python train.py --n_head=4 --n_kv_head=1 --head_dim=64 --norm="layernorm" --norm_place="pre" --qk_norm=false --parallel_block=true --init_std_down=0.0 --grad_clip=1.0 --seq_len=256 --dataset="wikipedia_en"
Each number is 500 + 40 x the weight over its row's rms, rounded and kept within 0 to 999. Layers, rows and columns count from 0. Numbers have three digits each. The size before them is the row's rms in percent of the matrix's.

# layer 3 MLP up, 448x128, rms 0.154, rows 265-319, columns 0-127
094:507513450496463492533500482503484492453529577535590490506482540562442446528494493444513511521448434500501542490471454546503529488462492417442474452534529480493466431499517506548504427509485492427524425546495509427581537551603479488471548528488544539481551544470552550476514508468557410515506457506452456540570579546498447491476499472533486485522531516461461561481584522469499494516509
097:535552424497502545467467510496503538524466459588493497517434626472469491483396397504492462484517453534494487420423518475467525551511485511519451529489444516520547504490515462574496529508502503539525508486503468417446527512507471477489452550433565512473491527451494503524578529531482483496501487513536511551514500517561551494497489574511470463400553588473506474492471497526475557530452
097:486470530553464425467523560549544515505549589510529500506533570436447416483501500541494466540484547491454524543420542592538443519550506480577440495539549485479499460497528475529447483533479493403433539493469535517588518476525510517493451545477455504441489518571534532518479489479477520517512497497526531452476524481505452522551512472478534505504433551451432435483524465420530509452525
092:504516502528506491484521500501436425504465476508520556495564536553511494503541465532541464441445507483491429532414513510570427470504476533440400564529496475471486489489559542548548462495548582473503596482445589490508513475502520450574538486518507535455527417487470499497470519484473381474470448490542511483517446500505469459447558432514527522533496457524552535503479454504529494520537
098:528497535518519557514436474476551484428522505512454455453495474526557464431469503493510499542459520567465519548562478502566457548447550541484531493446531472477503505530511493447482572441559466478507433483488438485430455474534550447495449545456548442499453490453522455498537514593545489477571578548448563505480495474474489550558456581509556530575499422516506516513486477485481493478509
084:502498485566486512496479564426554565494503506438521448440457504563490493523510515519513465555546493483494539567535482550488515585539486554470526494456502475487547503471469518536464504521473546480515520411451518498443479530518531508470457518481528463482482491472426585478546520501450535569400512549474562525468496514485511543519502522467557514433526505467620424478500470462516483374484
130:592518476551528490492488471486520470455449458455564468514497491545516466482468401492475461521494499575452496468462548545476411463508481478587537500546525488480496493523476457480514479500536511506572520436464534474518489439588493536475532486519455503529576517503447543512443519536451557451612512515477499400456515559544493516514517509459552548522526489483462483541441466517525411494557
096:569571465495517496460495523512504456398493535493555538482484540553502536480485525444502461520570522480485447502498501517483505486519487481506453478452487566537508529485468523478447552488487505487520513411542547490518513450479490484452499569524430476494565435433440579493425444518512504589522566447500462487528493504541530565579430519477498483583438576527497497487453433526448483553473
097:551529469504470477509546479473511505383514481495488512524454555488539460462507508401495500532561476566489484424479462560487514445497480424506535507579535521569464558449415499592490524484526534478494571489488526518490465491540458437417518489513522538478541495469489498542505555428553609466503474564456505463571504552524477518495477525446517516496509490489503468474459535470452467557458
098:522472469444462427486458491470520561524522504453477508549497533500455503510439497449566533515548500451481491464515542465533466443459543567582515438471496507486541468512539422575473555532474501488486473470444476509500499481514513456516429493536524509474492603544499504476437460505524533537493662467549511469547487489496493552524504541420459463521484532522465475495506531577427447527538
097:521456476544507514461529441459515515489514519446467560478497458570541452560548443516414551492546503500484500468477436516545474482505481597480513498481545472524501449583549455502500478525483462502560462481525455484500526408490517467500548554520555577460493465512514541460440412498476548569525500525541522454547515505506467504555452523476519506431523430517510515508472446616563451483522
096:522472543456485512533432496462548415579442513517454539521505502441470426550485460386460500497443510572480486489471478501475556516450442547501435461515543513506488451520506509488446482525556448485539471487531499547465488504513551498512562487506479501509497528512475542575531507574564496463511601534514475529464505526513552523544567464517533468490526505463567530579461460440510441413478
096:494551489491494479519496496563440482499508458501446479522527513566541504520493590435524513470526462406487495439553565511516491504504535504479427525530453444524428562544547508550492483594469483559506500467539488439452565505450486510470504590545463557511494521526471488486562556530519555501512532448480540439458493463525461484438408487453527489464513471529428419498529493515455509574515
103:611477453451513519594534497505456526502459523465530561515491528513484496424479467487465552530514499575444462481516488470471532499530439475522548481510515502492465409587451395478545511606527542492558495467538472500527477440531485560471565533539417532461555506498461537479463447430502479495507555530454506467448449464482528506501571504447534540496518520506494495453467512484500518547519
109:573497493561551417526530514499550538453559503470505499520459485476456509537560510449448620501466592433432557497464530491469514536446511509465457474516486524461540473554489495473478517466564505511474458553529518515609549504460509507547404453514478510541499530404476396497446501465526478547494472523564467502517508539493501481473449510468462456562524505466479523518511498554490467502518
092:524486450536524499563550516532508469580507525495429468461508496524396572461549510500509500570424546521474527536501464432497510536503521571438495522491598449486537506600472455456489492501522449545525481460481415488455524442442470532518532510559497480541460465529496581525527529519510522463447479537461497515458508542530528502422499515442525426478486467495587440475516541498485453488498
100:471493470524508494542534505497522492507448457466549474504458552574574476444528483502520444497453426528556508544470550565565501485520467551414536460484564538545464571527418502498474579489485531454517494507493479515446499511536478445467498536516447488511411437463441481471522534487540516497525571513493443516450427552478466488419553518465513486532441490530482569538562478445497561543475
104:506471439505514471422471511522541484472456471466472412562502522514464544560493497517532443549553437527536545551534514454514481474540578493511444511519476515558517545500514531461481417376490500492509453491537441483489485506467560542532472517522448438508453536537501510540481512524492535521476578476479505474500509479541466526555425578511582487467534553602465455490544523517514447451448
066:490554499443539487574553558480525470505465394563473489484491472501516536558574510502486478516521525489523410516499518460495506443596467447481435515587419486485515532560488494486506546540486565531442543450526507461443540511487526476505500586474497551526513461550573475537458489506491580445513485461511513514430496500538549508427464472453484499509521426520472455564502476451508495557489
102:489472513524504549561518490500551534508498492485507479534470542416519420436383508545476564463539493498535460439452523462597495420437542539523501487413460504486471504488502519510496490520477600490504516540467455457460503478509487481524537543579560479536451504522468478507523486424522481445602507537549472467558514519488480529519548476439488501488514495423455497511497473565504538473581
092:510505529488466504517503564499504529481537541474472558453484442468367498466515447529543452531548465407463497471533492551459536511445555465505460501499446492558529512433519512563536455498493517519561461481491478512508554512488460507491483511475444538481448589517565514508477510454481477581507481570540574414523456518561529506448397537534489509459448500458454538522517527458519488568489
106:523532483399549458514503471550514485467482502466488532486500524546512478439497456491505535523497516556470498539497497474438528519542557484482515512492525530543494494553460541515521443496498497467553496531453499585534522500546473480477518497443484461467576469507485426528479500444457445523580503574430535528391461525586456528491598481474487538508497529426452527489455490367554546520497
100:603565568464489475488500540441510473603521505486449466577512520441494399444534406497533550478548533530550532488495502508487510483472408499566511439484485484500491435545506522496445486453504479496517490532498538517518493445537426495566472546541571429468486532466444534537559531508502537476473475465521529507504508471492435490430427513499539526461477527435501455546490486524503459536524
083:446486498514404561469510436534493554446424468500544484529527484532497570449518520535467515585489480482470575480455494452431491611497495499493591490477531538483527467505484508529499480581498535487443537503516533504468545436473535548552475606460519561429485491473496503466463508507469420513445558452489504498498493538562484534452502517445437482550519557475496531499549512472507520453467
103:484482432498495513478483562503507457468501537488579507475494499473472482555545524414567510509496523539443516436444499462406495426506519539435550466491544524526516523517477493519409445512447504438546501506526559491515501445570474471490479574499562547516547475542547515503471466513458466438504517483521520436559435455507581501540508557501481614530515541467453506467523528532412500515511
108:512496498489429459498493546542472522534522558503537523577514524575525385520444502438494488503528490510457446502474556553545516435484534562563371599475536533427545487443545520526516499510539518472469409524471513531510446569524484543529488544424501517428504484448527456488501494443432513514452505531503509484545466455542521542516451516430501465497501490479467480519534489516508474504513
087:569482461498481493484504473478560580528529600514450437525517531482551540509487445491603507483478538521503570485445512556501575508457507437428549471543484482526536479513457489489496457485572490500498529537513492482522514554464479519504428531445414497504490381514487531502538556521456464489496422512393571515443499438532494536482552446509471487494486479534494544444515473509522478495461
103:454500517528546521476532589544502458488498518529453418483521516556468488498467463482550565470474540521488455571474531521497454454485480475500549545461514476473356510562442515441457522513526507543534565478529551525505472511505580539512560532509528514485489478502519431484504461541449449518515494588513504538515495483449462509466458447498495565513474453559476363476504554451520544520482
101:620431457484547486519458480489481494435527499468532518432465542540561515466489523569521549464455543523455471539545432555469437518509503522407485458480547502483568470508555522528432467483503431465545507469584471541555454490540526418522558487526490490478483573496521547534458421508504507512525590505491495510469468470496427549547540518515526468493498469458459493476502512502508570537509
099:492542492496452500518485622429455474502541554491491464511520465504515490498485534525477495495516532554476582517522478552501495433473512513525521495443454524369527503517525498535439502542534523450435547598417550490498479551538507508501429549504544448447442492519488496478502524512549485510519569524499477446486512541519486470499442443510545584573461520407475480473509497475539499428449
102:536487574479556587465549474500499458495514449455559565467463525561502539510479499455547503548503527528441479464514502451562474464505547514554530452564491540426509563521564475537501451455488498477521496485409480520543481487504503590490515483447477548491548499475487470515482465435506484562530475472487537474441463491457470536498605473562521515557463553442471545478493404495464457452552
086:523552509513405449506483529479470537434497408481405427502498523511458510514536563569481537481505536559523521509574530489460539447480549463533518492556489514501509490476508553465504531468468456526496520474524446441509503511482515476489448528532476424475481529454521542508504528479573499508415524537523494531443528508527468480408474463534397490516571422554487502520500571524533480604476
099:502520477492487528514545495530570428516479502472516430482471511526503447528446493480480433493529473541558480499498440537532526493537495479520538483492516501517512512543435549553572511495522480485515440516497462524498461439488570447571488483524595454590542462495454492520508503434497569515516399440587512507475531455490484473497499577480451472362463454446560549514500542504528496450507
092:511490509453450505469468525458507500566510500500466511544543550566481533514489500488468505499417484569549522480463510462495528513496539513468450485520547510496494444497485532501569486466464428497418543442476535469482460484626490432514509601499574451525535405488511451518527579496482510541594476509477452524537566539496479521465514409517451496444510489422540498537473433503512478510533
110:527453538567518495544501528449506475494546601495500476525447435492528404445494496480534473430455512527411493454531554461508530503508468545504510487516550474476511498502458559450498560503517508542499506507477499505561484460532464483517556511496506572463492515497440523447479470468501412570528517484494480488553542476421421426482416530456526608418488503463562544480523500536510548521505
053:477515461510547485466482453498486547510436566498501454536492542497533507516468580446516510508445559431522480491452485471520517548499508545492503492483521511473527561528500537473525496487496546508510422424513501562508530492468544470580542521484499478472505509521419507499455483447469509536441584500493501482528360468526456494506511453536547548434551510512592474466513562629551496427507
102:460534552476502473528462477432501476537430464475475547569508562562466464454501519490514487509459591497448489495467534570545561465526590454481543547513447508528444431547572502544535519545495496509517449501485493537512500472502484456515506519519491504428503450477426487555442561466424488493469596547475507589473469462550523563505542490525455519507491519449434481512443471486469464564491
092:483482500440500523483555498500498522472387558568548536573505527491459447530465472470411468459529449510484561474473479524484528473459492525448493577545472503495440470502608563531437526543524495464484503468451497533506494546473479520522558501460571446557473488486508501588547487506526451487468559478456515512528450604495477571518486539503512505512412463436523478524507511447506438519496
095:462542496464485489528492506496495609438466465520488500498537524460547507504478509425423488505425427457495571465459511454584556493492558562531417521500492474404487471461520438566479479506502541542534471461438502514523520518518538591542450442498488510489470518536511558509521534514425549546512564476509603490494510522540472530479536441448516485495465499504450490517537441483541529553476
096:497511521535527515473452467423537462516517415513518539510543568541558547478527494523394510509501470519498529472573483430530460546444502464537445499528449529511530526449468444527412525514461464513405520534514502487525521545456561526506445464523492497498514500470538478513508558546533494507535471515522531486490459390524522462410536474539571502515477499565495428487525454475587446562482
103:486480481548463461535518456470522540569484454467386494581401519544444468498509504427561514546498557555457533481453565507476531547473499564475446513444460566475481521507515454500540532527450514485468513542559526536584474475463557560512439482483464549512485509533433460419509541419505497514466577493462461480536475502486536511521537466445503498520495439500495555552526489495474519536496
100:541478445506539524523503599499534506551491500516564556497517393528457500549584456502500545519432519484485474500469438527547436476432471535500439482523535580499507522500528492517495535504491526442488502547525495495484508567477504479417545488453472580459555518491465514503531482528400544480416515459430519523497475475512449493459522437521480546504484433563556504529450493447535570448504
100:505482556482544439471462435476469476511489554480474551554415475539478437476422511567524511556432525500463472531540524509468546428580485479453446406488497571445475510560476489547481473454467502491523548487504529596527498419515473460513505529514507565508524512474467476508448465506499510517545504524532474533502489609546505496493543513434508515611520502520461516479471432534522542459496
098:544568490470481466417542467498448510485479450519459508486454492507485491550579431493516592457522503531492605612468495500400514489496539446476517539507503515461473487488495538486517519450465504509547473447464529495562510490578544558492535533532493518513494471499466555515497504542482451556499450470485505506499443412501439477453506501497504546533495437508513507575413566485573421511516
095:567487450557519530526508545497403510520540439414501482499550400524512481525483508542399552493518518513478436491500452515550460447524464495492507475591478526520541523527500442554509482549495515541473509542504460487465487525494534472497468563487570490475490476508451461542457493511535435504483426494543563499593466484498472462457436472485528587498506429498466471564550579518508532492446
095:525504499493424525483423546499450541511413496462468496482443500588482516487531514549472445540443459538487559469506520625459500539469511467528486448517536510495456465489537470489441434583495509569447532523477561459461476543507493493463588540548479510505460472460512506508471557516456534543470537484455510504487507536517479538541493485505456504563587549469518507431453502418544492466571
090:503535511553522552572484502542506479444520425456427486495484472513478538523588491518535534516496556493536481454513475459521509509395584419528572546553483497498560477526468525489543515494493441487529492555535415531500528436505492473626449474462517510483501523486461516549483527495425531509484543448472487460505528491446473497488416486541451506505558467497466504516558564424536485537453
092:516494433477494453484460444541521462509493481564473489485538513526505510532440459497523572571499489512495439471533446462434508453446543576509529510487441514475431568539500565451523470446472489436512531448524517561508468524512515529451512452539489500490516429506494432479471541516517543540505531553461515525573494455550455561393499476503545618503504493546484478463469494579423521520475
105:514422439490573441503528434479450511465490500534519574553512513495482502523482437465449519490463457557575495510483509538495543582507562435414438480542493509485479484529470544530492509502572544518523487470605467489490513495542566504495503397463518560602525476505486455378479443521476500515551479510522445517549529514483434495522515561445477501494494501493540501513464521492521457522490
105:488555486453526531429462524489518514521508551452521435496521503544512530464566409513512487545498528566456558464468465575569475474484504569505425519502487472547479508517491463493542472511492453488501478578527549462432511375605524464555526528521578457491539506499512546480444436420462520548432457571469501514492496467491460527493530543508551507560479478479516488519553468486475476484476
102:538398468524518572512512442452493544511554520433533454611452527560501517481500419492525437534518540492531518550477511504470444480494495523495475509517540516489569525485491484521480579468521431538569453530521470475548513469495540520519501538529469562504464566450439491451522449503437494509481559425443456566513536517509537470536461534460511505476493523452533474515473437510443415572500
094:446483435505551522477482516528505509479463479514443488488587498513536472514482507563481583521473494512466561445521497578479528420502443498490503542450464573467448449502534511464495472446487471542484439542449488519490508549538514497486446472502432524508492541595467500502512540563589531546465566558453496502506519546534424502452493442485526498515503555512450429531578400514544463496459
101:480502496490500483536547562545426526493508546505573533488534529502476478434508495450494567496506522539519499565472496444526446499513504382504503493423543502550480396515516502607492507493464478471444554570484486502487572487488519477476461478490533512454492458467459489513463424509460546517519485542453496422469502470523501458470535507452566589559477465489522566542513467464447510542597
091:530432457531487526461509521466475455558472447475495496479560491510493504454517475561507464562460473540437504524523479587529402543463477527498505555484583487462509502512471444475509467460523483536555474554561540531456479528556484484520493509503596491559538546497563471502467554433445533522590423477463462493498441461456546573515522458501493489481504415530556473500490527443551443469520
114:505501500578501477462454482556498440461550551506473527573533539517508471495482538494464471546537493597499443558474492462561511453529493510515527481469557481426417522448422551475529585510514477522537441420578553454480521488517455550509538565531546551502499460494484462474560520507490495478594473473461519446484490436502515447406514495512494500477444484557543491539496509508473509501425
# layer 3 MLP down (transposed), 448x128, rms 0.188, rows 265-318, columns 0-127
096:442514523466472516523506504573386500544532441562546473447461503385469534532486548484465489419474453468517522505485518477464448510546499526555537523504523457523540423467413527481490470529487463532510475607492526532486542497531481536541585475509511461442499524528536551494507541499412527414545512480507447482515468502468487520600467485562543446478539544517522486547508517483498496490524
098:507590489525508541489497496498474532484491467518452492520508477487485560405528492529531562525443481502459452498460499481539409541548529550540463559497482543548505490515523497446470438535550532442576539446519503458521498460481484454483471450551471579477457495501492515417568616460496495507518433542491481543511457521533508501459457498545507507436499567424482474537528476465514597573519
091:430469531439510492526520439566515457445451464508497458497544484549533570518518535558566451506540503501585482463542553502506484513502482390513504526500526456484476507494484548493429465454440421547509484499547544458521550491491529513520478472492505556523463496561513548432496479495572486498428454524509530473445506536447575459469485451513500484457473425608503505470518537597463495517533
090:484499533480419531478508494480481539478448499457444505483467476412558535545450497502551538491548477508574505501505509546536537475462476438522522533532436592540505549532483497466556480449561499581499446459542504478501498557465540524542416463491554523543486475548489504477573477592556509471502454530507428469464474457453499485451497525489470517429413514552510490554446464565545476508552
096:433525543480507540491520444477523486510568499574546488524487484488511560524441538548520521474529399486500571434456424519465502473513478481516470511557501557497427538551611499542561406482503479485474510472543462491513486502478462474556476467546508448467542492576548499458490441562466444453469487507528482510485501453521524514600421520451499473486520492504504552510518575574507467463479
092:524467536499572415524486526536502509498492526494489501481528446445488522498539509477488525460520449515557532484442512507561491480522550491482488469444448471481392537387556482470495459490566516498530482591520462515541532434496515440496508404506450539523531542541606438538564468513495478490527480535488501514550455460479490466477453503523456427554463579520458561528526529446516542512540
131:619497485477472460509561450470541457441447463435501507451504458556475457550486484430481470492473473543457502578523524588477477450455492525568476507482492523502498457462555433509490509499544463488549566496440560468474438490564479588506495509510460489493565560510452559460482557524514573470517454516515493515505557552499538507536511508449560467530542479495476506547479496510467409441528
100:484447529500480471533464499466503480611417463531484548503450518485474423521470480481499505483476482533440564500493523477500541535497573502511530493537546496473553484487535511465481498507485488534553492508528486487562468493554526486450442448441528480488462633508486488547465581511497562505520497551428483482523428535495530502550616506478600437444546457491529459541509455459468502433494
097:487427569503561497474490499490502518568510507478426582516555525568497525491468484646492506483490454502456518506533508442375520490491460510580508503489500502462506499423530487462479461518528521550516454518490523461464482511542469500480596468586463442462568501447536509492494527462513466455435544492486503534497504499475576542519447580514514495466533446432498537485539488519457498459500
107:525519509473517455538528506454494500539448574476426484477472501498517488466469489528492454514530507521514516499549459492554526462540465547532550548553541471497509588486456497537545524446454524491469479615494492540442475496524474452451478458527519510492553433498491468432509468453510471526533511530539462498496464571519430537519653411473535516422466427481547499526474515460517538432542
103:514537430536507478488517448499488469520507569533460497456457537512476538470492454536518459578461537485520467479533501480492495601486472488488455521485383495529437574469504498469517493511463472425531553502475484568508519551499509452526459445517587484495498500424426510469477525504513502484565564523500483545490455505531489528466465539530465499471553554534403437526586575422530540545466
090:463475439488479494513547517553458586454437524516502446431484488514456490532434521498438493490458511509542433566505491455538445486456496485540565620492496440539481510485493524432484559546495558477494561457480492504567537539475463555546503558592510519565516433487495497533499525514475494506545488421461508434541486531540497510453419482455486493523468555471428495501547462568487497512523
100:493492491502508545437444525545497433469459465448537501529475535487510504521486583513555528518420493451410523503543504490499478531563532535489487474521532519482449501512438442525500534546500413435444564534481459563436415503481486511474564518482440517503523555539535570550506574512490518519416573508516550517454507525516521424522561460457476493445521517546512507426517434467451526522509
108:440496485491445483498451450518541467503483443556544466527535475537446509499507466501556437501470526540502488453503462550479574489523544469467458454450458500469500548466501561500515457516493569544522468527491531459569538460549493444468497465535486433456522499488477450432515507461572594576539457487463586509544527527487504561571513555538485484524456461532456554508498557385489495549455
114:553496574533549533495481459459538523513504460478503497509465417559494526490537505430502613529535503495476479479544518445481522498540507468450509447520435457497474501592486515483438512443497505506460436517534469524535507483504494595497388461496486586508466549479467439444479545528509547471540516492503517517562413556437565539461503473447593465535567467489507504490513479460484503516502
100:516577494477515520446474533505452554444508497482504553423419526504536479509529505533422529457469461595542563539527480483511465554539549475501517435581463435475517558521515467511470455511455481474512511519505532448443553536542499434497478472482512515463506497414435553412508467472502531484497452534521534534515501542526525481443517521568494526501514437500521555479536405429572547481530
111:482500478539502486502486448476571500420461488522427504489523508503523477489504438484532488605484467566527531506512574478503503529511488461512558493480501529504544446605446433561437431464425529467513539466545564486507429510544480496537502528526518550481462463529501575504533452498507503496543409537476530530499534510488482465500501573460520484574535490429545530517488492451506449398427
098:588487472512480519543483457500510523540490518493510535456493501495534519497481444465568446517478519539513478547484478517527543457579474512440502493459489503461493527461568463461480552582557536455539452488549497519523559479475458430538471513509499495488491478521552490427487444459513454504495445456562549485522462518526581471522505420478541476500458350510552528463478544498428615530478
071:558531499510520522495475420528469404514527531456505512545494436421529467463522487465467487424468410485449510505461484493507511525518517514523576521599492480528494557462453501499501456499541483517512559524489514507481447667505464592503505519475491543506519519593524523436477531535476475546505507440410453565523510516555520492458548490521514467510496495513531534450457474535497497456473
097:438511536502507594507471495421482545512530513411469520483483513467537507414508533451475603501572518509480502559594464467507492457479465511442569541499463476479457501506511487484507499470401521581477502560503495510447514500555544599420538588557441487498503538526487518485493437466441501510569512562548516506478507485532560511529497443485459510484520490453497456492471513499503499483443
093:491525507454474547565542500584484459470496513504475449468452462476544492437554513529451450432471542514419524501499482588513479507453547541463519571465515421536510480461429553479489510543438482436520514540422545557451528503496505510522513558467401477451455455544484538528425542514511513532541479509546486483519491501530520530504503447566554486428513563451546546561475533467535498507504
110:432476449486538493563506433477515522506578429513452471551516516561516479465543504510426535654456506575555477514524492462455487494496476453541485512514487525509472479459437505547553564519511526480485484556527568504406523501562453540448503524577523499437443505528475479492471514458512491486483564551524455484503514591539494416476519483469512495451526526489472421489508523501483482468477
097:551490575444533518544469531489468518507538522544433504503512544443479469493470484487492464448483523508451490549494485493540458469562528549469466500449482529509481468506532486497503521540454491516557508533541474487519526522458453498455481441540494410461416412470561475512494495567518441565436552458508553502512532541498579518514558583476527495508475570469483507481608507453457520373527
094:513539493431562492494573488510515499564472528484504578499497471495467443505501495553452565528524525480509446572514479500484499440544481503460437507567496581486418477527475494445500488539448513469526505512479556491444404534488493506484508504428409555485472489546555559463526564549425469467479507548520428515559528513469461492535430578524484458484540524535484470512539549466465568497443
099:437452475482487422463445452551497452487580492507489495517486500485507492525541555490494537512517543440468515477477494495448545500506582519544493550549607464508522501511551439530591571457494511514453534498464513520550517454587491495501442509484457443456508482474457499490468486479512562503507550537512473463578491489546423489472562478468471569450492452480468583586440474460465475558477
101:485571508506508498461450508481536485522555510516514474548468456511480537525512528569469510521466505490484491544469569459384490564497416490464565538522422459534465495559535435560540523511508518468453484517493442522511498538400502501462533485532459473532494511550423604476531521514488542426453455479478507543495437371489513471500574505522530472513503486529542441501527556525510526459510
086:471451449487508456430515505477524531491505480435527513468444476474496529510482473532508491516466544555572453577509445478395500541534510529469455562530532476558540463507458602438528482474486570577556457539465501563511501476548531576513543454458477477560487463485464520525553506482461483518513448515493516501555531477477483450517512555515454468540518477462545545411485556420546457509439
095:482533467489561543532508461529519483517526525512493507509534536543490461559542452468494515569432466481527554524483455501422578478518517488484492423543450490480495566418514479530477506522377471530587493544536533498502570525568456508518471508475535498481539502459491492508453408530543490521496373527592473483524534503469520461444457524492562480438515464512477457448485547469514492454533
105:551547418468534499500535444496444508545451517528510535481511450537512476572507484501507471435452577578462540418592470489530471510469443575474491539509485482507470472479438532488428439497496443483435510453550477502519464447473508437494463439532517513512541525535456548473492494510471492476525558541458539591547452469521544619515561545496510528496475534496505455479511514569463517521488
098:513471462483600574475548498441488459492484543440547421524555507475490554446466475503529463516456384521529503504531515571530512469534522496445472573519450479517514544491509400536510509601495501434436546508501472567587499496444486428488526487495506513501432532482543445512475527469549509488476447495465525548519454542506524498461431525525476489478550525544518436498525539501480509562514
096:378521409466523473551457535491423526505471503535491468512583506533520597469513462532470518549514561483512529490480482555501472484499463489458429517485578482497461504464494513518478557491473475520492439536585600518471537477540493516517464449484420473532570559506589529512526501485486519474526463510487408523491499453421494473489467484514489540467533476538595497458485552456500489521501
091:483352502499591478548540454493556478550525541495551469549468532490533493447548488462525483547546498509470502510467452479494527523525460462528519424443560447436462471462506564489576461479461379468578507537528537516486460484512550535485489493472500518531520536543505456523507524544479554505493450538456441492427473435524545517513509468531492507477501528499471584501517530537495523417519
097:440500511504548450581420457560437514480500495505572484448439474549564475531532559460463480523450504400502450555511551469536420463541552512558525456514517536422570475478467505482404502481503455532508476530479484477452516540520579524509556531467468517450507493435460463533460495523502537554489502528489511555492528525526527445407549485495516549554464526539473536479499469492496553480501
085:537519475570461474538514524515551519403451531492594523481487444403500535455531502452556446535468469491531498509489486471555529471529479499507528500531478524481522502474503530479468496439466432434477493450510532495544524451470563574511486412456454500510538486568524495468433489484566505514417500529511493479473543454478503470532536508634531446475476515517486571461566521558481521442542
116:470460481586501518506503503429504521522499571481463457516544525470491493451567456564529536468442455485473471417526489498531510466536478475472579511553533467534485492493518574430425560522518520474510454532489521456494495499502442385537463520497501629462470494520472438457495520530538482538586479516420490478503535463437458495499473512491494576538520478564534558517485473527511440536526
059:536488558499531501534462458510495481481505491483509534468415414498545505546541497491456543421447452438503514611510532549548552467488494544507546489526509509518491494471549467470511460475502424518475537515539551513419452530541472628480524443536499496485480518577517494435544522572420497515519524566422462524488499455458536481524467548520489508551521510478487458521495401534504516447491
099:505417437488559562555395476516479577525509482549540483504502505452500549470456538445474498445474524497606541540516474472501498529509500491518557532489526527509447489453487527466519450536526541504561543454477491572559534440483519470495499521522517472460574495509511567501446479508496488421496485536485500471494467469525454464549580522547483425389435532506437513535433529502471510447489
091:519450508479539556466527484492544561597423475544535522462431452462476459482521390524524531427455524495444442547478516592513452521442546441486507519496495507522512549521505475532405524553486519519469476446488442507505478524502480519532515537507432526469492468549466538436468441543539610454545542477509489504491546489464522539529496587451496471554485495522510505479504539469557539528484
092:508508436459531568581519505461535394517513524418492505481458524552507532452525496499490486564473533489529507506510462457525522492481471513494496517538496485501529450498483531548480471489443444562494425535514513590534512451491467469488482504496491513583579537545469501404580516474479472479530492470501511553491537500491519443409454537514488569519453469432541494454421551490573447533416
092:495530472571517530500535470563506449476536520541554474472496460480534566519538495427573550504510503510463505533551466594540425494529481518505554508485491473555482498559530551453491490556503380564496465526491498496508498457488429545512442480518437503428480493540527580493433472550466509521423498511446519552506456444500450526514453494417446516482504524447561478520451520516536483431469
102:493458551422529470453488452529477499503572500461577487526559469539516525487592497495509428497536506491462448470549496519473494481522507426540518588468469387516520554549405484532538483449594473524527479494536453512535525481514499425515489481475535506548529454469404503552530517449506475581499469554534503572481469448453502491549484558499497493446523503489545471521495539464506509442523
098:514525533456498471602574564528456515527465521472483578469495514485469454462515535430509501442472482451549464551473484441520506510557443536502482414532516454476545538496523485517464487582430492558522464401476508547461494501494398524455499574449493534502457546552541572553453487461409492495478529545527562473500516512512455540544504498469438438460524510476510541499527523509489517502505
096:481516550537466495502504493485494530587399466477478465505476492504522495500514568494512489491517525449472463535545523516469496436507515441491489415480502500495464500497521444501510455500433449458521579512435537535506401428458522595532539517529538532483500501493505506564466557540498449457442587477487516525469528518567497530588538535494536392521542486548506552546495446527449497414524
097:481440472467465566461462484501498478563521475524488499509549504438539484421473554590511455528455432515452459460567436548564472502512465512478482501490495512511485491546495519551562471508529495557502509552566418530446492538466480558524469442532502452516500471493549498447517510468517555499532448467556468428504535465488559491566595497535502442444456529458524541455550456503429561483550
098:481482479537543617558553517524571495503473457453525534497459453507470541445517565500477515549450513527486421448476464498520544535526505509539446462498495484495534508506510449553431508573439460464465532563538436530482530477447502632477405495482520536559504569536514438491489503509475522465504441499429535464409481516463523508443502514522527546531546537461477487500483478524539515462482
094:409471569523519422490555431491525523532505427521455565554551484461549469533409536461557528477471523497523473528474514489534507459452459489532520435507417430508503510521413521480549442435544516553477465459547523558469470500472531506506459514454488574485486520561433487563533547500517483446516541528494497498476534504493458475525450509505512553475397546498473522556513529553486499559471
092:386419543377562475511520550390553525589515457487522543508531458462507440461452482472520510454535513517498530526450494483470476510531479569494507498524513473461470524477457495481535462478500464517504474489487518490462383502475551503469548448476520547513509499563521495516522473474469435539529492540481494532523514501518513501538604507470542520491545508597516505529461548417531482456537
092:471570569552457458532510479555491497483442522550508466493462565450500520493518464515525452432563414503496506420448567463544520493567491489603542492543539538534503468436457530481497512501557522475414469484479418494532508518509494494477524498489548460455522455513448503534552570557487551463513535491503492522426471444485439496485477431517449487478502521489480457521523416488547520578549
099:501510566422470506493516542496461432484441465455399557571549485433520498497402519488574526570519419513504551571479482567467504563553515519476468477495478512542591445561471508514496470533503514440492484463531486523487579467471489516555518493476451479542502468504545531469483524515513492511550505512553484431516552506514499472494488518537436447448431551489502518518549439430469488542473
115:455515458459530461479524448504496452529521528503500492555572464494450548544562453472509552418441446519508515469565497435517464576554485534532516521520490475485531479508523513480513483520521538508496487476489459560543589497469539474425507472493439549502537533510527505463436489497509497533512522478558492461460533519417429432401464510602410523474493491489530500578455582515550525465526
099:499551518474492520521480602484533469498488524524516497471500491492511457506560533570489433472421498519522530463530501602514525541484501440513510487475480492499510567487521440551504574399470476458572553477488483530491534476518562503453443485438433431582508553525490432561476474463511456507528485550438508550445509514468535502488522509484535377463495512532520549480547523470523438557465
106:506528480494471522498498551505519408500565494476530529543585485511468472510511496474470506552553506588462520517539415518428454438484508420530583529566512477544496517496453509472555549485510539510453457525448568551453535481444513469524495490517570483496546524477532485521513413525503430469481406499504505500476554421463552472484517465463470523489493502492547483530440456420480536590474
094:554469459490484446546457563493529509471497508486567552418529490491480463520501494455550490435536524460540525422441489501474559524527493508471469510447498468498489544506538450521526516506596507580461452497482466480510520483442531503512616512507422492520458510488459476557510455502463584551466497463588536557505456515410510516510440508515511488507549442495523552433462492525493545589446
093:515559523464497486481639523501483484492517533518473488455502551478491479479535532465474540478499543441560485525454467534470527498521518525471467533553479473543419471502513519593462503511493416404412464509470425495548583549477507512554532525515517503548504497436470482442445493531484488430509507511519525452483567460501518463476527475484459480537524469548533504565482399603471492495533